{"n_layer": 15, "extras": ["capped logits"], "init_std_up": 0.0687, "weight_decay": 0.0, "grad_clip": 1.0, "decay_fraction": 0.581, "final_lr_fraction": 0.05}
Each number is 500 + 25 x the weight over its row's rms, rounded and kept within 0 to 999. Layers, rows and columns count from 0. Numbers have three digits each. The size before them is the row's rms in percent of the matrix's.

# layer 9 attention output, 96x96, rms 0.393, rows 72-95, columns 0-95
095:485505546510479458503525495464514454499490452499514513474502494471518476507516537474501527494508511442474465500505477477526509468526476571481476559469516479498498458510516467518505474467458498481437508490512490500515521496492484494490484525519527521493457479489454506500507504504490475537
099:500488499484527479543495517534497492472503509504488523483473488506488508489524526486513509514513509527409487479516515523464464478555527479464469548505539528527495447506518516444545476507503484494495493515514529522515457476508496527519534521482464493479500491459524512541516500504517485481
112:495504467500487506484469520501515524508533505511471504493495531533478499468483483498512484495537560495484543547513531487464506475504506462499576512490524496536476466475495526580489499483511509489523497448500502468529470504501504527475538492529539505502490500445487512488499505461508468500
097:530524470508525526541481515514528514509504506502514501484472517554460546518486489465503477488501506479558510444485517496509496468538562517538491534454500495503482543518490473486478519524514484516536480501509491481468489499463495495527525508503533465511519504501515553495552460482511504519
108:487475493521491520548500511515493457533547526439486510506487489516473507503516489538521503472504506469531535505493526557494475487543535529450499439496513454508469488518471495465506480490458507498497456472444512506490540481495526514512515500488508491508468509506505463505506523506533520517
103:507485535488467516474520499531529483488482490492552525495546443497498499509469505477530470531506510466505518496462488527484524517481491560525506534471531517562509505474485509506545497513484458470481495454520536510527514462517505482507499523483488503497509517557495529487527526459516482510
103:512525463493485510555504488500491486511496480503509500508510468469511518474513509502502485518474468526536442541482525535514561457480481470448511500491472459527544465484446512491505508486513545449480502481488484504512501535536494498517530486477518537513502509538517511511492539462487518493
096:506485511500505477524472503507500475497503490514534485491496518498523463521511497516574490523541491449525480447487468514483523478531518479564559532553500469493519495502451532491511480501519484529495491497550490501515497524517509493552485496439501502511512468510513497478499476494537477493
088:499487513503513461515479505474515479496492538456467468461494534486497474489506527461474446501509471502502484495540565511494528466515540485554529477502558488478468463511502502538530485518511486499501471501478502549562520511487523530485498538494498521517486514486474516457503509489492492503
089:508505509491524451500514496498487479536491452510493505538506490520500487520523495484437495468524567535490540539439446463462504492456514520524472498484500489499550525508480478489502537508522458519471491471520518497488491498506516478450506477496477492507499457485486540518501495501507491471
125:470541520457471470479512514505487500495508498471510516515449531523497503527512493501527509545483513472470455481531510496496506528473525518462536533473449519507462490523496524441489470509498537509494507539502474472487484526536518494493526512483524507468485492501458486495531563493538470482
097:488510481531489508488511498548529479486501504482470508505482459522486477479490419449488525514505532512511502543468528462462479534480457495498524479479510511477485502492496563489446466484548536480498484489530514506495504516503511488473469492504523499484480534499491481489522534481501519558
103:496503535473536479513462482503500487499510516558490511482514493494489491514504507503521498477486526437483455519539468512526515481473531499518490503529481513488492457438493520537542510465526501514518505473503499496510476496521527457500486499455481523534511534516504520519496516496433568525
092:499542516500508466486505539492528480481513494485461474528496485517473497539487495501498466504529483524500466510550458444498418502471487543532524497496498555496491494494504466497500513534502500502492498478522456505522483514484528511454501486547480516474543479494508478456470462505496479505
091:542502499512524475489458469492479527521506493499505522484484499487469473484507480488477498488491483556465460481500457555488484466501527503463504565490466515499575482483465534516483484487487531470507498484519506491478478498489502488471537544513488499517497442505508500501565512499526510501
102:465506501495454487476478466530511486525489494494510525509500505538513478495484503498503517508505519525449510527437477534512523473512509550494478451522519442495511528522508512525469509505541512520524506477491477479496519461491494464530505489466458492473537438527525495481551523533512511514
092:510520510479536485518524511484509490538523510481514515493493490467465521509516505521518522488528528494481491442563466521504461463479543503539523449509492491529484532474495494485522489482515532526519467507490527504514471458476542509461462521470526446509470476465489526510504517497543492507
098:501498495478490493452483529502451511491485497482510471530494510501500514519500468508524486539530544512504476522492504503456453463531521518463545515466522491498501491486475452539511506479507440464521531491523510497493487486465501490526531492443501492484532554477479492564515497525505521512
121:546478542492500497546502494510497519477459527505477498501494515505509511482474533517526525497499572482512548496551508482503543492535477515466524475531546512462531564557514479489526490486496508496502509464491506491429534473466518495484485495490506525488483504496499496499489511522491504476
105:515515534459494516509520473510465509482508475506459498523496517512478514473495504476526468497530497440466454461515516485512493409493481524494494482488474491515513490477490448567489499531464475491480527519503475481514492524507475501509463489523496506513461551489539510509500513490479466514
098:472484515468455517478495510455475505515506521456522494500458504501502491484452516495508540528474436526524503558516495502475508487553489507469547492508502513492489515479526464510492522502463534541501540476483531504497521486534465456500550493528496506504519504504492464475509495516490549517
095:452540515523493525508504462505511510470490483474482485550522494494494486481517528514481504502510519481578518468481499540511492517498489533462484494510490572470507461495437520490495510464467482497481504541508479479498528533488492471515502515484523531495515501463505484514472459476544514471
114:475493518471479491501475495534511511491509500461547517501501471528456518470495514506483515452500533477504484470475500500522525566506532505479507518497497505483516461489541449517486488577533480558506539512509496466496487509490523490491523506484557506495544495495497487467476522506480532525
091:518493488504545519516516499458540479472517551524504509511529484542452514502521502553507478497497522491525498507540450472488538514497499525518508531490559505557528473516492516526457515488530534490523497486512515497503540514493469479509491474524500516510494537473538541506509463494528469527